From a checkpoint of a small transformer trained on Wikipedia: rotary positions, no biases in attention or MLP.
Each number is 128 + 24 x the weight over its row's rms, rounded and kept within 0 to 255. Layers, rows and columns count from 0. The size above them is the row's rms in percent of the matrix's.

# layer 4 MLP up, 2560x512, rms 0.0676, rows 2046-2049, columns 0-127
size [101 101  96  99]
[[141 170 152 135 154  92 137 165 135 134 119  71  93 165 139 126 127  92 102 119 149 177 119 182 142 123  91 143 127 165 150 152 134 114 126 110 163  81 145 116 106 148 144 141 112 138 159  90 107  99  95 110 111  93 136 137 117 156 128 128  94 162 141 102 120 111 107 102 141 136 138  96 140 120  85 160 190 139 138 130 174 149 125 100 139 158 149 124 129 112 126 147 143 111 138 107 168 215 151  77 119 152 182 110  94  72 135 134 110  91 149 125  93 124 159  98  67 104 147 102 112 131 121 170 135  92  92 125]
 [124 135 133 120 127 143 172 159 153 158 125  95 178 133 149  92 123 188 141  78 100 151 103 114 157 177 120 118 141  82 123 146 101 129  99 119 138  97 121 125 131 111 167 167 125 125 126 137  62 127 130 154 140 104 141 111 146 144 122 124 125 142 131 115 156 110 131 137 122  75 109 133 125 140 127 139 106 137 109 113 106 176  98 147  91  91 147 132 126  93 102 115 135 127 105  90 132 108 146 119  97 173 132 134 131 168 153 140  85 102 127 135 145  87  94  79 159 149 125 122 128 133 144 124 112 131 117 151]
 [125 136 111 100 131 157 114 128 111 104 121  82 143 105 145 125 117 157 123 122  95 157 100 131 198 143 112 140 106 134  95 115 116 132 132 116  96 100 119 110 177 141 158 126 148 126 100 166 111 150 152 152 105 141  78 107 132 128 131 133 127 106  95 140 109  79 112 123 165  80 131 117  90  99 153  68 126 133 143 118 153 156 126 128 164 147 123  88 116 117 146 148 116 129 121 141 130 134 161 133 162 153  94 143 145  95  86 130 118  63 149 144 107 146 106 134 162 133 164 106 101 142 177 120 112 107 113 108]
 [160 141 116  97  68  89 136 153 124 132 143 134 148 133 118 135 167 114 103 141 161 144 118 117  85 112 118 132 102 109 132 125 139  95 170 150 118 127 122 165 116 119 160 140 135 103 137 134 116 160  97 143 123 207  90 150 151 159 142 118 136 129 134 134 168 168 159 149 147 130 118 134 109 147 104 148 139  66 155 148 133 127  81 121 116 133 121 100 149 147 149 139 154 106 153 138 119  75  99 142  84 120 136 125 119  99 137 109 124 126 149 152 138 147 113 129 136 112 126  84 196 147 115 144 144 160  98 133]]
# layer 4 MLP down (transposed), 2560x512, rms 0.079, rows 2046-2049, columns 0-127
size [ 99 100 102  98]
[[115 143  74 147 145 135 112 116 116 155 167 107 158 115 153 175  78 132 169 129 177  85 109 138 125 164 103  96 144 135 150 136 125 136 163 140  97  95 143 126  82 149 148 104 148 117 112 149  86 172  80 150 181 110 108  86 153 132 106 165 155 121 115 128 111 124 137 147 119 112 139 131 114 150 119  89  75 159 155  97 103  76 110  90 118 139 157  99 144 135 125 137 125 133  89 120  64 145 160 106  98 112  67 157 171 106  95 110 114 134 134 158 111 123 122 156 128 134 130  95 130 105 146 133 128 147 150 172]
 [153  72 168 149 130 125 126  99 138 136 106  92  95 157 102 126 174 115 119 121 139 114 107 129 143 136 116 126 122  95 130 108 151 114  93 102 139 131 110 128 127 155 104 101 125 125  94 108 174  96 108 141 139 120 140  93 135 138 133 173  88 138 163 117 109  94 182  85 124 133 127 186 117 139 127 106 174 110 133 123 141  82 120 159 108 126 101 109  97 137 130 124 129 138 132 133 131 151 132 126 197 119 118 133  77 114 141 117 137 145 106 155 104 138 113 124 185 174 171 110  86 120 142 147 106 124 169 197]
 [141 106  90  95 154 170 102 125 126 112 133  96 121 102 128 140 130 152 113 123 147 124 199 141 115 158 133 109 165  21 143 169 172 153 123 135 105 152 111  94 154 115  87 164 125 147 123 147 133 132 133 138 134 121 174 133 139 146 126 134 123 120 118 119 117 116 142 108 132 153 111 100 148  96 153 108 145 154 115 120 127 148 107  75 111 153 143 151 111 151 112 139  95 115 147 133 151 152 126 115 117 131 142 101 164 128 147 103 130 144  98  95 150 120  68 122 118 108 149 161 106 127  89 133 183 121 120 133]
 [144 112 101 170  98 165 139 144 137  88 149 110 164  81 166 117 118 105 118 109 105  91 134 152 138 122 134 126 119 188 129 115 112 112 131 107 104 112 168 143  89 132 103 117 146 124 163  97 105 121 160 125 142 140 134 105  96  69 154 114 108 105 153 140 108 145 107 163  88  97 136 175 107 136 107 140 135 105  89 133 118 144 177 150  89 127 132 130 138 161 120 114 151  94 105  94 143 178  80 118 163 126 121 117 123 138  78 132 116  86 133 106 143  99 162 126 109 117 108 117 115  90 139  93 126 166 122 123]]
# layer 4 MLP gate, 2560x512, rms 0.0681, rows 2047-2049, columns 0-127
size [102  98 102]
[[102 134  40 122 142 107 136 141 101 137 131 116 107 113 131 125  55 150 140 148 148 145  67 147 163 124 137 131 134 183 152 144 132 127 123 119 119 146 130 108 135 106 137 127 125 139 118 148 117 139  95 130 125 104 110 140 119 114 140 126 132 119 127 144 138 174 103 104 106 114 115  69 116  96  92 141 124 120 140 129 143 135 104 129 131 158 134 132 112 127  96 127 115 112 126 143 128 111 139 132  91 120 117 102 137  96 129 120 146 128 142 121 145 134  90 144  79 139 102 172 106 126 129 136  80 109 146  92]
 [120 153 138 171 113 137 120 126  99 167 151 117 152 162 144 149  86 106 142 129 136 140 155 120 109 125 129  91 112 122 149 153 110 157 135 128 179 148  99 109 160 101 107  95 134 136 102 159 150  90 133 110 131 181 101 170 145 153 137 139 150 143 148 107 107 139 133 136 121 168 116 122 161  85 110 129  88 113 116 129 111 111 145 161 150 131 143 118 147 113 119 147 150 130 145 132 136 112 152 125 146 102 182 152 153 167 142 149 135 123 133 144 135 122 161 151 134 158 138 106 189 137 160 107 150 116 147 106]
 [104  87 107 112 101 119 151 145 131 141 133 111 138 142 117 140 117 131 100 135 115 126 128 107 124  66 127 128 155 110 111 127 150 110 139 115 112 107 101 105 124  91 132 124 147 140 178 155  94 150 125 161 109 145  82 128 137 113 126 133 137 136 144 162 111 110 127 175 116 162 120 132 135 121 103 157  94 119 113 116 102 130  84 114 131  88 148  95 124 135 130 109  95 116 143 126 135 118 129 149 155 173  96 170 133 141 134 108 161 138 142 131 208 123 151 129 160 149 120 134 149 162  99 127 155 151 124 167]]